Weights of a small GPT-style language model, trained from scratch on English Wikipedia.
Architecture: rotary positions, untied embeddings, normalized queries and keys.
Training: a variant of Muon for these matrices, 775M tokens, 5915 steps.
Each number is 200 + 30 x the weight over its row's rms, rounded and kept within 0 to 999. Layers, rows and columns count from 0. The size before them is the row's rms in percent of the matrix's.

# q: layer 12 attention query, 320x320, rms 0.0303, rows 0-7,64-70,128-134,192-198,256-262, columns 160-319
# k: layer 12 attention key, 64x320, rms 0.0288, rows 0-6, columns 160-319
q0,063,222,234,189,205,168,204,218,205,221,172,195,212,190,213,152,257,168,218,199,212,202,212,202,204,197,187,239,285,144,202,182,159,201,159,190,243,228,164,252,171,203,233,184,239,210,205,178,174,223,158,194,215,204,233,228,204,184,245,216,201,183,143,222,211,233,215,222,180,193,199,144,197,182,161,209,207,198,208,238,194,148,217,198,192,210,193,197,188,194,187,185,257,260,184,199,213,172,191,219,213,211,187,170,199,291,186,198,198,213,242,168,191,192,140,172,199,207,232,148,232,206,182,229,223,154,186,211,179,174,191,149,168,197,131,177,166,285,186,251,246,211,247,223,203,205,183,208,229,173,152,208,216,223,166,215,204,176,176,204,185
q64,077,220,200,178,207,213,225,195,230,250,256,162,256,210,188,218,146,233,193,166,189,163,179,217,218,157,181,193,185,179,163,222,177,192,102,171,195,177,162,234,283,180,191,217,201,189,184,252,145,206,201,223,240,185,214,195,204,270,219,210,222,169,192,176,219,253,233,206,226,203,172,178,232,180,228,231,180,247,203,195,183,141,239,198,221,254,210,120,167,210,192,181,251,192,155,178,196,167,196,215,216,204,146,207,156,223,205,213,150,182,190,195,198,166,167,205,201,243,253,219,187,249,121,186,251,208,130,159,212,217,166,174,212,253,172,169,234,240,194,209,171,189,189,175,215,178,150,185,210,234,134,182,194,110,199,200,229,189,187,211,212
q128,076,184,163,199,211,166,189,187,218,236,217,217,211,238,161,211,199,175,246,138,222,175,235,199,248,188,181,207,221,182,226,211,182,202,181,178,196,214,174,239,240,206,193,169,164,215,174,199,213,200,153,160,190,222,208,205,246,187,239,250,183,212,183,174,197,124,171,168,147,235,240,218,208,192,213,166,216,270,165,191,177,232,217,209,170,212,172,215,184,215,173,173,211,205,202,254,204,172,176,234,231,201,154,162,154,204,204,221,171,208,183,223,194,203,202,247,192,255,208,192,203,183,179,196,183,186,201,159,175,193,188,205,168,198,186,181,187,165,232,163,190,191,250,224,210,124,172,191,190,283,154,163,217,169,177,211,191,256,216,224,216
q192,087,150,231,219,215,191,221,185,170,213,251,199,194,237,141,201,175,177,222,193,198,113,194,190,188,234,238,217,230,214,172,234,152,179,151,205,200,161,197,207,192,227,194,194,239,211,177,260,174,146,223,163,211,206,217,175,209,243,200,173,224,185,168,175,220,209,183,177,154,202,172,220,93,187,236,218,166,196,243,178,175,214,203,232,220,245,216,159,253,203,176,196,176,192,117,217,183,257,193,181,160,217,175,217,194,271,208,201,208,155,174,204,186,144,168,208,197,260,197,222,239,205,177,203,206,207,150,170,194,193,203,194,215,288,211,206,206,190,225,230,141,189,254,188,236,223,177,214,230,194,204,167,238,147,220,245,213,228,167,209,220
q256,101,176,197,188,261,216,241,162,257,200,209,190,216,190,198,164,202,212,228,162,212,186,232,229,231,202,162,164,215,205,217,211,179,211,184,186,273,203,205,178,264,203,212,230,257,220,199,166,230,180,215,166,207,186,210,208,226,240,229,229,221,195,217,179,231,175,194,237,139,191,210,203,121,143,238,129,205,217,214,164,178,170,239,229,193,196,230,173,203,203,200,188,193,182,194,191,129,173,206,233,193,213,222,191,185,229,231,220,162,193,152,200,171,181,188,175,191,199,161,207,205,226,115,193,216,162,219,168,161,231,180,113,195,240,132,158,242,225,231,225,153,146,252,206,212,234,154,190,272,242,181,203,203,183,160,221,207,188,185,252,190
k0,054,188,247,177,166,185,219,234,190,170,175,223,189,190,236,186,200,188,179,138,230,216,199,236,198,244,168,239,205,182,173,212,206,177,194,259,218,228,197,191,173,177,203,218,216,198,172,213,171,212,168,153,209,214,176,230,224,166,168,202,194,186,186,238,225,239,163,131,189,209,215,225,210,166,222,232,165,225,250,199,188,184,234,186,210,159,160,166,175,241,205,192,210,162,264,222,225,167,185,185,212,227,250,191,220,208,207,246,246,205,205,209,168,176,253,199,182,189,210,217,219,236,191,194,205,185,216,225,232,207,217,208,237,180,187,184,208,195,200,217,232,182,218,227,209,241,177,160,141,201,238,217,204,222,259,161,199,251,210,194,231
q1,072,209,208,222,233,219,206,178,172,205,273,184,155,190,187,215,167,233,157,178,238,142,140,179,203,212,184,201,202,201,147,209,208,175,209,229,177,171,257,196,204,211,119,184,195,187,192,176,176,170,256,161,208,212,147,205,229,208,215,188,211,146,219,280,218,142,199,230,243,193,212,265,176,148,240,176,198,240,178,172,210,181,197,155,196,215,171,200,213,217,219,213,189,198,235,222,216,165,224,224,268,209,235,245,157,185,245,121,209,220,156,218,198,195,234,206,170,247,199,172,211,194,196,164,212,202,210,177,251,207,202,207,227,196,185,224,266,163,177,177,172,173,249,223,170,214,156,190,184,236,203,203,182,156,231,185,237,244,243,231,174
q65,077,210,206,180,193,178,215,205,186,179,209,173,221,179,240,177,216,185,202,178,222,199,193,183,205,230,126,178,185,210,169,225,212,199,179,219,194,173,206,171,191,174,196,233,231,214,202,193,210,175,176,174,176,226,216,209,230,192,210,220,225,174,203,289,220,224,197,220,148,176,170,184,213,177,217,222,205,219,165,157,129,204,189,213,211,187,214,242,232,215,185,228,156,138,256,197,216,189,202,235,235,208,221,198,172,165,185,188,178,271,132,251,183,171,212,209,136,201,199,186,243,183,189,196,214,194,239,198,225,212,217,211,221,180,203,209,237,159,195,216,220,148,279,201,241,209,157,187,175,221,208,220,189,184,164,143,217,195,195,158,235
q129,091,191,227,223,218,182,171,213,188,168,176,213,192,145,207,228,191,231,188,173,269,252,159,184,201,213,187,147,196,241,182,213,224,199,200,209,158,229,239,193,214,202,205,247,235,263,205,200,208,200,174,176,178,271,204,257,195,127,177,172,202,183,210,221,242,215,212,204,209,197,128,205,133,186,176,211,200,211,170,201,179,189,212,178,150,242,289,199,220,185,220,203,181,189,214,209,260,253,177,179,209,183,197,188,191,232,219,174,242,230,167,231,208,159,215,245,227,157,252,205,209,231,221,196,256,179,218,219,227,155,189,134,179,166,192,201,248,179,172,229,164,175,238,229,228,207,199,228,200,205,190,255,188,168,184,158,217,215,233,207,232
q193,100,199,149,226,143,190,190,211,212,213,187,158,210,209,256,164,226,209,186,224,228,209,239,215,180,204,123,228,192,205,200,193,197,184,220,247,209,182,236,163,149,220,146,176,196,194,276,212,218,171,192,182,193,162,176,182,176,141,196,203,156,189,187,237,175,211,198,208,186,176,201,192,228,174,242,151,220,206,206,209,207,206,217,234,203,193,182,256,159,197,167,218,162,247,251,234,229,208,235,197,220,205,262,222,211,208,194,152,253,215,154,241,166,200,206,187,167,212,197,163,212,152,241,263,188,243,233,224,173,224,194,196,188,196,191,247,250,142,170,194,233,127,209,192,219,246,233,190,179,197,201,219,207,180,170,174,192,227,189,174,176
q257,139,203,189,237,223,181,225,175,235,194,256,240,175,171,203,206,206,209,146,168,196,191,193,177,186,200,155,179,246,173,176,248,232,188,126,233,208,152,216,190,230,200,202,194,213,220,235,180,165,228,194,162,230,220,200,181,200,146,204,178,151,185,194,223,248,236,178,228,246,197,203,207,181,133,240,181,203,204,162,155,185,148,261,191,205,162,186,180,190,187,190,119,167,167,216,210,186,137,205,170,164,211,251,208,223,188,271,153,282,233,202,223,201,186,235,194,195,204,223,188,211,199,149,193,253,219,204,204,205,232,241,165,205,154,209,207,218,167,177,188,223,141,216,236,208,214,139,185,205,234,230,201,221,172,196,191,165,207,184,206,229
k1,035,192,192,208,164,173,184,164,169,260,242,212,255,186,227,163,207,206,217,227,219,185,224,219,188,190,234,161,186,190,237,145,187,212,164,198,194,192,170,271,277,172,226,204,211,194,205,153,240,221,185,194,264,190,211,216,182,222,217,228,171,212,222,170,202,208,217,239,248,175,185,223,180,182,199,188,172,181,183,238,160,158,190,183,229,249,183,178,190,183,274,225,182,198,194,198,211,166,232,174,203,221,263,174,211,243,245,161,246,191,244,207,230,212,186,183,194,211,191,216,153,225,227,192,243,173,157,151,163,228,163,144,203,235,234,132,217,209,252,227,185,199,205,231,208,181,202,223,239,153,178,184,219,192,163,213,123,175,213,199,226
q2,061,195,143,172,180,202,175,148,194,233,170,234,185,206,186,176,154,196,204,214,250,224,147,197,206,232,224,191,226,291,260,224,192,150,259,205,249,185,177,138,158,224,171,183,196,126,148,239,191,162,200,193,179,214,167,217,172,209,230,218,235,202,187,184,156,224,180,198,213,195,186,242,201,159,156,194,149,184,205,190,233,193,233,275,262,238,143,167,205,212,206,189,146,196,238,213,202,192,232,142,226,241,207,216,214,136,205,202,211,192,189,214,197,220,279,211,158,193,204,210,219,180,221,249,198,213,232,215,203,173,162,233,233,169,193,216,199,176,203,187,201,192,214,191,222,220,234,233,217,189,199,236,237,212,222,158,186,200,203,192,222
q66,061,139,229,146,227,202,189,179,210,172,196,236,186,211,150,220,201,196,173,221,207,228,243,226,257,215,260,226,276,229,242,156,184,187,206,276,179,225,209,153,200,144,241,221,199,199,194,207,183,230,204,218,173,217,198,227,168,162,172,183,194,213,183,202,188,199,210,156,200,166,232,209,155,276,172,205,213,192,179,216,230,217,166,246,222,150,180,195,224,198,193,174,212,214,196,211,230,192,215,164,164,139,239,210,261,164,196,215,231,200,222,200,205,195,240,173,206,145,180,166,206,198,273,250,173,247,245,239,172,183,196,208,225,158,207,237,163,218,200,193,178,248,154,224,216,204,239,237,167,138,228,171,184,177,198,170,182,218,183,189,157
q130,079,216,207,176,184,192,200,232,202,238,182,232,194,175,230,189,193,191,182,246,127,243,189,185,238,252,184,203,185,225,178,254,208,204,214,210,170,174,208,180,184,224,214,206,205,165,220,180,187,199,254,183,187,227,163,196,105,193,176,191,262,156,190,174,208,226,211,208,229,201,211,154,188,218,197,219,258,214,217,169,158,177,207,193,273,184,204,240,146,246,225,208,188,191,143,225,172,233,212,184,247,242,198,213,196,195,248,195,176,212,191,232,176,199,180,230,236,206,178,197,194,196,213,174,253,217,186,271,226,244,241,187,207,209,219,186,208,254,258,207,207,205,179,215,175,181,239,164,244,179,176,241,204,221,238,209,161,205,154,182,212
q194,078,204,153,171,201,194,165,218,173,224,189,226,234,130,237,208,239,266,181,210,228,197,247,205,196,219,185,229,221,174,233,222,230,200,235,227,136,198,220,183,207,112,155,167,248,126,199,213,211,207,185,212,205,171,225,191,156,211,241,234,213,211,191,168,233,195,238,153,237,158,229,244,211,214,233,185,209,228,213,221,238,176,227,185,191,175,166,157,191,263,246,151,198,231,186,208,199,180,225,210,189,238,231,199,185,172,224,205,227,219,231,183,200,238,237,161,211,211,242,205,160,233,220,242,175,207,199,220,164,181,194,235,182,178,193,218,182,202,183,169,173,208,194,166,222,225,229,156,196,156,168,179,144,233,189,155,188,208,151,179,183
q258,077,231,200,176,177,241,154,193,219,200,232,208,210,198,193,195,189,179,142,229,251,225,208,169,221,232,241,193,251,173,215,218,256,151,191,241,238,165,190,181,199,194,186,191,180,200,159,188,201,213,226,235,211,217,230,190,138,211,258,171,254,188,219,200,202,221,229,214,279,190,194,265,274,242,170,222,174,214,262,219,195,213,153,175,195,189,176,192,188,169,218,163,216,187,231,212,261,186,175,149,197,219,178,201,227,179,188,183,227,217,259,210,158,237,206,187,265,185,250,216,232,216,212,249,186,197,193,184,240,228,173,242,202,157,191,198,151,171,192,173,210,239,199,188,221,163,229,228,188,137,237,187,228,226,195,189,211,134,219,258,178
k2,055,171,171,196,242,226,208,188,197,252,178,202,217,182,138,213,199,181,220,214,185,176,185,124,189,198,227,180,225,222,193,176,179,170,243,143,200,190,217,175,199,211,210,235,196,227,252,225,219,169,180,240,178,207,226,153,231,213,203,166,191,229,226,157,200,174,258,272,165,220,163,172,173,178,165,207,288,190,163,180,195,222,188,235,172,218,233,251,268,178,213,232,244,234,136,221,188,245,183,244,223,147,145,222,221,204,154,167,128,177,170,194,210,263,151,197,201,189,171,219,201,191,249,181,207,246,185,221,212,187,216,208,189,185,198,229,191,226,215,178,178,242,153,205,196,156,201,242,176,201,177,188,200,219,166,195,217,192,209,209,198
q3,069,141,211,194,234,154,237,173,190,233,145,231,252,184,215,237,224,135,208,150,238,270,235,190,181,244,245,233,172,241,211,163,199,211,238,180,239,175,191,169,222,236,202,193,165,217,193,205,252,214,198,224,155,179,174,165,174,227,169,183,215,268,218,136,213,211,210,158,162,160,180,204,247,237,142,196,204,163,243,167,243,210,202,279,206,155,174,202,222,202,218,169,253,216,191,179,171,221,197,219,156,214,194,215,161,176,184,258,210,169,197,204,179,223,185,162,195,186,166,221,139,214,162,206,200,225,184,201,199,182,194,202,171,189,192,200,218,236,217,191,186,240,188,168,224,229,202,146,180,165,163,252,253,258,258,180,181,167,182,226,208
q67,077,187,208,195,203,215,221,180,204,231,211,171,174,178,165,216,230,201,188,160,168,184,274,211,225,196,227,224,229,201,196,166,177,181,274,160,207,157,188,165,209,195,187,179,209,201,209,202,191,168,216,242,268,165,160,200,207,197,206,194,173,254,209,156,178,178,184,196,212,217,226,218,194,234,217,227,253,127,226,216,239,183,150,188,183,196,226,155,197,172,232,166,175,223,169,178,201,178,199,189,174,175,168,201,229,200,210,219,184,149,248,198,247,161,184,166,242,196,201,176,200,216,256,192,210,243,207,227,201,163,196,178,232,202,204,211,144,204,219,186,201,235,147,156,201,209,207,207,173,169,218,171,210,209,252,216,215,197,186,253,160
q131,068,229,199,174,223,198,259,182,228,183,154,185,205,185,194,194,195,210,208,246,148,219,207,199,246,272,239,187,194,208,204,204,183,221,241,232,187,164,202,220,206,184,253,175,235,169,170,192,205,222,275,240,196,217,219,174,199,206,185,187,201,230,218,174,219,218,108,158,233,256,268,148,237,196,236,282,222,146,229,194,225,193,180,212,215,214,177,163,172,163,199,179,186,215,177,216,187,165,263,192,179,217,182,186,258,179,211,256,196,128,216,219,213,254,207,200,229,214,170,211,232,182,190,219,176,200,211,178,175,218,199,190,162,214,190,161,154,245,172,186,189,249,230,195,204,191,207,157,214,217,220,144,205,204,221,283,208,199,186,175,180
q195,100,208,227,167,243,210,264,180,183,218,203,183,177,202,173,174,214,254,181,146,178,196,220,210,220,252,249,230,227,269,239,207,160,212,224,201,188,217,171,203,190,197,209,170,207,201,164,196,151,241,217,236,217,204,171,212,176,250,249,167,201,235,211,156,214,190,201,177,252,163,216,182,229,223,201,243,224,230,194,221,213,211,144,162,190,181,216,137,229,189,215,165,232,176,157,213,172,143,214,243,162,205,190,205,243,155,216,269,150,158,242,174,226,212,209,207,235,165,200,176,159,203,223,136,200,218,223,193,195,159,201,204,199,188,204,217,144,233,189,201,186,226,173,200,187,195,195,187,245,229,187,173,218,229,165,209,211,188,161,236,202
q259,087,210,188,210,163,162,194,180,184,269,202,206,254,207,217,198,225,173,189,222,190,195,189,208,199,218,229,143,241,184,252,174,235,230,216,224,163,168,221,231,206,234,213,172,158,175,202,203,215,196,229,209,153,163,164,246,184,203,172,184,248,226,180,174,257,208,217,176,216,223,178,219,250,220,181,178,255,164,222,205,206,162,238,210,155,191,176,152,162,176,188,146,242,237,167,160,198,160,192,190,147,195,228,196,229,178,178,211,163,176,220,135,206,152,164,152,226,181,166,190,190,224,179,203,261,207,209,239,226,212,277,149,201,206,156,204,168,219,219,229,210,176,216,157,226,221,210,172,192,214,193,195,228,243,279,186,195,219,163,221,180
k3,063,197,192,226,218,222,171,182,193,192,199,178,200,240,167,197,135,208,188,256,188,167,216,166,172,152,179,185,189,154,253,208,197,186,225,183,212,211,271,188,202,193,191,168,152,201,194,186,213,195,239,208,154,220,242,154,187,162,214,252,210,197,217,140,201,166,258,247,209,249,199,152,194,202,174,194,204,186,208,194,261,219,204,187,212,204,194,185,220,208,147,142,156,208,130,151,168,261,176,209,174,159,141,183,185,208,159,213,166,211,232,202,178,173,122,200,191,188,139,242,231,215,250,178,198,197,207,222,191,166,242,233,197,187,180,210,174,212,180,142,185,240,234,216,199,183,185,199,219,232,185,207,201,165,165,193,188,191,179,227,213
q4,068,189,172,232,156,238,202,223,195,204,253,202,168,236,189,152,230,239,182,161,163,191,199,177,187,197,186,213,218,190,202,183,224,252,214,206,201,219,200,171,214,232,176,192,240,207,222,210,112,220,182,150,206,220,224,154,187,173,256,167,193,219,196,225,198,215,205,166,205,187,180,222,234,196,204,181,191,179,220,251,178,161,202,183,184,206,191,230,171,203,223,219,255,185,171,244,215,159,207,207,153,180,229,247,201,230,221,197,130,194,167,204,199,174,181,191,132,253,266,211,162,199,193,194,162,241,217,209,178,189,192,159,218,190,184,253,227,129,209,197,214,210,166,225,208,186,172,178,203,207,171,202,171,175,169,205,245,166,195,186,234
q68,076,218,191,216,229,190,248,228,134,117,203,193,207,201,173,160,214,207,195,119,216,202,206,135,188,219,147,244,220,298,225,250,192,181,190,216,187,204,174,217,152,154,199,164,153,180,236,203,255,237,204,191,201,199,198,233,195,225,172,184,223,188,186,202,223,164,194,218,201,156,222,135,227,211,200,213,218,258,193,181,217,211,217,209,207,164,235,223,204,233,237,226,193,152,212,236,133,156,240,244,185,197,236,209,210,198,267,212,253,219,191,202,175,157,200,221,188,226,211,213,253,141,124,193,200,176,189,166,260,214,237,164,256,195,203,186,245,244,248,176,205,215,245,245,219,165,235,189,199,173,205,220,193,182,211,178,133,218,234,190,204
q132,083,198,226,225,195,179,239,222,195,220,240,167,174,193,183,225,234,222,223,203,251,183,272,223,186,192,225,211,199,219,205,169,202,181,208,193,222,173,161,180,226,193,213,162,181,239,237,203,102,224,157,205,209,188,221,202,237,246,241,251,188,203,195,193,183,174,191,220,170,244,234,178,219,202,202,219,177,226,168,222,192,174,206,209,242,243,221,193,237,189,172,227,178,217,215,290,180,148,240,212,187,202,179,224,203,230,159,208,147,271,187,205,215,200,215,173,231,252,203,172,205,197,196,200,161,202,172,159,194,202,168,165,233,227,178,165,173,177,194,183,194,237,263,188,261,199,211,216,243,199,156,131,189,230,240,213,191,258,190,213,199
q196,099,200,191,171,229,201,220,236,183,186,213,177,293,197,201,193,193,193,232,227,157,178,118,168,158,206,175,186,186,249,199,198,251,194,162,259,180,188,173,184,176,208,236,252,225,187,215,164,159,286,229,191,178,245,186,175,265,212,170,228,270,193,206,192,210,185,184,173,170,203,206,171,163,167,151,159,160,206,200,175,208,177,157,226,241,177,207,259,146,218,149,204,180,171,196,219,170,173,219,193,195,171,209,191,230,233,261,166,229,178,191,197,207,201,209,240,139,180,185,221,204,230,171,176,194,194,174,184,253,256,225,180,197,216,234,157,198,168,219,191,242,197,152,172,232,185,158,200,245,228,228,212,182,178,173,161,184,176,224,144,186
q260,066,171,215,252,167,231,242,252,187,176,233,182,156,219,131,224,203,235,218,216,213,138,226,210,193,195,163,220,192,159,216,190,172,218,230,211,183,172,191,210,163,238,132,193,280,194,229,217,212,216,187,159,239,203,247,225,208,213,236,225,241,200,209,211,169,231,175,175,195,193,220,178,183,205,216,169,218,194,198,198,197,224,211,270,216,248,179,263,133,220,169,235,162,210,194,260,240,182,283,174,186,188,261,198,237,179,189,190,237,158,183,230,207,216,244,182,201,201,247,202,215,166,165,222,168,213,237,245,151,233,213,182,194,179,214,177,264,189,165,190,166,233,236,203,186,162,178,223,168,167,182,168,240,172,212,214,173,182,234,199,169
k4,068,240,172,212,151,157,183,260,233,155,236,203,133,231,213,210,256,155,236,176,180,231,235,247,198,216,201,152,197,159,163,249,224,232,226,231,218,205,188,229,243,176,179,202,200,182,179,201,183,196,161,183,243,184,262,213,177,244,230,193,159,193,227,225,208,238,135,172,182,215,193,184,166,205,210,210,141,214,231,187,248,224,215,170,164,202,180,186,201,244,233,248,168,196,262,166,215,202,164,181,213,231,188,156,154,225,222,196,216,245,215,195,199,190,227,198,189,241,198,208,214,196,203,197,168,135,163,207,212,205,171,216,206,222,211,238,193,165,206,215,153,161,198,226,224,226,168,190,217,206,246,186,188,252,225,215,165,183,198,196,200
q5,070,212,189,200,161,262,226,159,170,170,266,171,224,207,205,141,217,188,156,177,244,209,144,159,215,152,184,177,178,206,221,227,224,214,178,206,170,152,195,192,175,135,170,216,210,155,174,214,140,191,156,194,191,230,236,207,180,218,236,204,215,156,139,252,183,204,204,193,206,200,176,222,169,185,193,189,161,202,162,244,214,190,245,184,211,227,192,173,158,198,240,188,170,182,183,182,146,208,208,230,213,176,239,231,172,204,221,199,212,219,203,194,200,246,238,218,198,267,190,212,233,196,231,186,210,208,224,178,232,224,151,148,225,200,185,193,217,199,187,232,226,199,239,267,214,179,162,226,197,212,180,187,200,149,214,221,274,260,196,171,198
q69,080,198,221,221,184,206,175,197,160,168,239,206,228,189,223,194,135,185,169,212,213,193,123,190,142,223,181,166,228,197,173,219,207,185,118,277,210,221,200,208,191,213,190,231,203,147,165,256,211,195,188,205,165,216,211,203,207,212,238,215,187,138,202,191,199,224,194,191,209,166,199,151,230,160,166,161,165,237,217,208,189,250,264,181,240,254,191,222,169,245,169,188,199,191,210,226,136,231,150,183,281,265,205,220,187,238,250,185,157,254,154,218,195,183,258,218,214,253,212,206,255,186,160,205,206,156,225,176,197,277,183,179,178,194,168,152,251,165,209,196,209,179,247,211,227,151,200,200,207,187,194,217,178,199,166,183,217,218,213,162,234
q133,075,166,204,199,195,143,144,200,185,203,227,229,209,153,230,203,158,166,245,169,277,211,178,143,197,172,229,156,188,180,173,223,199,181,181,251,217,240,182,172,222,163,163,237,211,235,187,189,251,166,140,197,207,265,182,200,184,163,141,181,145,166,153,233,249,152,215,191,218,129,200,257,143,165,140,120,178,156,183,167,166,240,272,192,195,198,221,196,193,239,179,167,193,164,203,225,217,228,129,197,202,202,235,202,141,204,259,156,210,243,170,235,196,143,198,207,210,205,180,222,246,208,169,139,225,134,251,248,213,243,195,199,184,179,200,233,211,201,180,186,195,170,194,207,175,191,194,200,196,182,193,197,214,157,159,159,201,225,210,214,217
q197,103,201,251,203,216,222,200,171,162,170,213,190,222,167,155,213,132,173,181,233,184,184,202,129,222,176,198,218,203,225,161,229,182,160,133,198,236,234,194,204,192,220,254,229,186,207,211,204,192,182,199,213,122,243,175,204,209,146,201,193,244,185,204,171,215,218,180,230,193,186,227,160,218,204,166,139,156,201,189,147,212,225,217,230,247,182,197,204,189,197,203,200,182,192,186,218,159,201,157,225,234,187,252,240,193,209,228,137,207,260,182,219,193,182,230,224,170,249,132,236,224,192,145,193,269,171,223,198,191,257,251,225,149,194,207,158,206,178,236,199,209,186,220,221,222,163,185,177,219,200,180,191,179,140,192,163,155,138,223,193,211
q261,085,156,175,218,226,216,215,173,191,198,219,225,209,170,188,210,153,167,220,178,208,181,195,186,151,182,197,185,144,211,212,215,195,212,143,183,197,220,183,158,206,202,177,225,274,227,244,235,210,212,162,202,196,205,212,184,227,189,200,218,205,168,147,227,216,193,183,206,176,203,195,166,159,171,221,164,174,249,192,203,219,218,245,250,242,205,206,172,210,246,160,138,206,163,225,242,141,193,178,178,262,162,237,230,177,229,236,203,204,265,212,243,209,195,223,214,215,273,165,205,262,214,186,189,194,135,238,162,209,248,142,220,169,179,190,165,235,214,174,193,189,187,233,275,211,197,181,180,262,218,167,197,218,155,183,185,188,208,245,183,213
k5,067,185,229,157,221,201,217,225,205,195,216,234,172,210,231,171,243,196,176,149,207,224,185,207,225,208,184,202,207,257,182,205,227,224,163,226,263,231,153,173,178,214,182,195,198,218,218,189,199,178,190,191,179,190,177,211,229,159,144,174,176,191,186,236,240,237,171,146,173,202,224,230,196,224,243,237,156,200,178,209,200,206,153,194,205,184,182,175,203,220,265,237,237,128,283,265,276,206,201,212,213,198,230,224,180,180,211,163,271,158,178,237,163,194,224,204,236,193,201,124,201,193,191,172,145,207,188,194,197,278,212,198,217,190,169,223,233,181,163,233,241,163,193,166,220,248,197,188,194,192,188,205,199,193,212,199,209,186,209,166,232
q6,065,226,234,172,189,173,245,221,141,215,268,213,234,184,202,180,178,212,165,191,216,216,169,159,205,173,213,163,128,224,188,256,247,210,219,227,174,190,234,147,194,129,196,170,176,210,173,252,183,179,154,185,212,208,244,230,164,245,175,194,147,173,171,247,203,177,174,181,201,200,173,223,213,217,223,168,189,192,211,247,211,180,211,235,180,240,195,134,223,194,225,171,185,199,215,189,198,189,227,242,158,188,215,219,169,205,216,219,249,235,216,205,190,188,249,194,200,251,209,198,216,215,203,211,240,181,210,226,203,194,202,179,140,178,238,158,179,201,165,216,189,170,232,209,217,164,215,222,214,204,207,194,197,188,185,173,185,255,192,196,241
q70,085,210,224,155,215,182,232,210,160,193,226,192,252,194,223,198,149,204,203,164,279,182,199,238,188,246,191,159,188,157,174,190,175,185,157,219,223,214,198,136,175,214,215,240,217,173,169,241,213,206,202,181,169,205,193,220,221,193,240,237,218,183,179,259,215,233,212,165,132,181,187,190,189,214,166,144,160,271,197,217,207,219,276,193,236,206,175,208,171,218,197,177,238,207,194,238,171,224,175,189,229,212,186,222,167,223,149,184,188,245,191,217,186,226,252,223,244,247,192,213,262,188,163,225,202,164,140,167,219,248,208,200,149,175,190,188,229,195,204,221,194,182,282,191,224,171,208,199,223,183,167,248,193,219,174,176,208,233,190,172,235
q134,072,188,208,200,244,171,203,173,179,198,221,215,220,194,201,220,164,216,200,165,280,205,252,145,201,135,185,143,177,216,180,222,190,159,203,184,202,236,164,146,176,180,179,190,158,243,217,219,208,199,136,186,189,272,197,219,243,157,134,207,189,177,182,228,204,201,247,182,160,187,157,259,177,212,156,155,192,234,196,194,255,221,238,191,199,167,188,222,195,239,157,169,198,214,150,266,196,218,167,206,176,207,215,163,182,204,179,173,234,255,205,159,214,117,219,213,146,236,215,218,189,241,186,136,254,183,196,199,256,220,201,190,183,211,210,152,222,197,187,172,184,214,241,222,210,214,168,196,226,151,192,208,164,191,184,194,143,207,201,220,195
q198,099,201,273,175,164,192,234,175,226,191,162,192,132,192,217,256,196,200,215,184,280,195,203,142,203,139,236,192,192,173,159,217,192,210,207,217,174,208,207,160,185,191,234,212,198,213,183,249,238,201,180,184,228,206,231,231,187,153,168,214,169,194,191,247,206,230,215,173,183,245,156,208,162,249,172,174,164,192,207,174,246,219,252,236,206,244,176,172,202,202,244,201,213,205,250,208,220,238,163,181,215,234,185,168,158,227,160,180,226,197,157,158,192,174,211,201,222,271,215,176,267,185,170,269,208,227,210,230,162,215,192,182,202,197,235,172,207,186,212,174,190,182,267,160,205,135,249,204,139,191,206,227,171,184,195,182,214,234,175,258,262
q262,074,205,178,224,229,167,223,206,188,217,230,189,193,209,228,207,183,165,210,209,219,161,222,165,192,166,193,179,198,173,153,286,214,221,171,170,194,188,195,157,208,161,162,209,188,220,224,247,168,198,195,202,221,194,232,172,189,184,157,167,174,215,151,249,215,243,176,183,185,237,187,200,176,190,203,142,197,233,263,205,249,216,274,256,209,224,226,153,207,189,154,173,207,225,228,188,174,212,161,196,205,197,218,199,191,232,197,197,213,242,205,185,219,212,237,178,223,195,133,248,219,220,140,217,175,189,255,166,189,237,155,179,193,191,210,162,192,196,181,213,191,134,211,217,246,181,195,199,232,207,195,145,238,203,178,152,213,241,214,217,249
k6,075,223,220,189,213,169,222,211,188,236,213,171,247,184,232,198,216,188,230,169,213,187,210,180,196,250,164,243,169,183,151,145,194,206,160,250,217,192,175,200,166,190,213,239,226,185,264,132,208,230,214,184,213,203,140,209,184,212,198,233,220,184,199,178,173,249,152,228,161,154,181,237,242,170,237,200,162,236,178,184,176,177,215,182,189,201,168,229,200,219,232,244,169,196,231,230,237,185,178,189,250,231,227,227,210,221,263,161,257,193,239,227,197,199,209,218,211,211,264,215,172,152,165,187,218,188,185,194,188,267,178,166,233,212,189,186,202,203,216,237,241,179,148,186,252,224,192,156,222,188,190,167,172,217,190,211,220,174,216,157,206
q7,059,239,222,182,216,254,243,185,242,191,274,206,154,188,196,198,219,242,218,154,244,165,169,226,216,238,186,226,225,172,220,206,198,222,145,166,151,217,169,182,191,178,166,253,238,192,188,191,135,228,183,214,211,302,162,225,193,187,232,250,243,192,206,197,185,214,197,181,220,231,208,173,181,133,235,213,160,210,129,211,181,222,229,138,225,200,235,162,183,200,187,200,221,155,187,217,206,185,210,226,227,217,216,227,199,243,259,175,184,195,253,185,210,244,216,264,199,200,189,202,184,178,195,218,117,177,179,205,152,229,189,210,206,190,181,237,285,190,146,194,210,167,199,254,145,164,149,226,156,222,198,214,177,114,183,192,213,220,227,187,164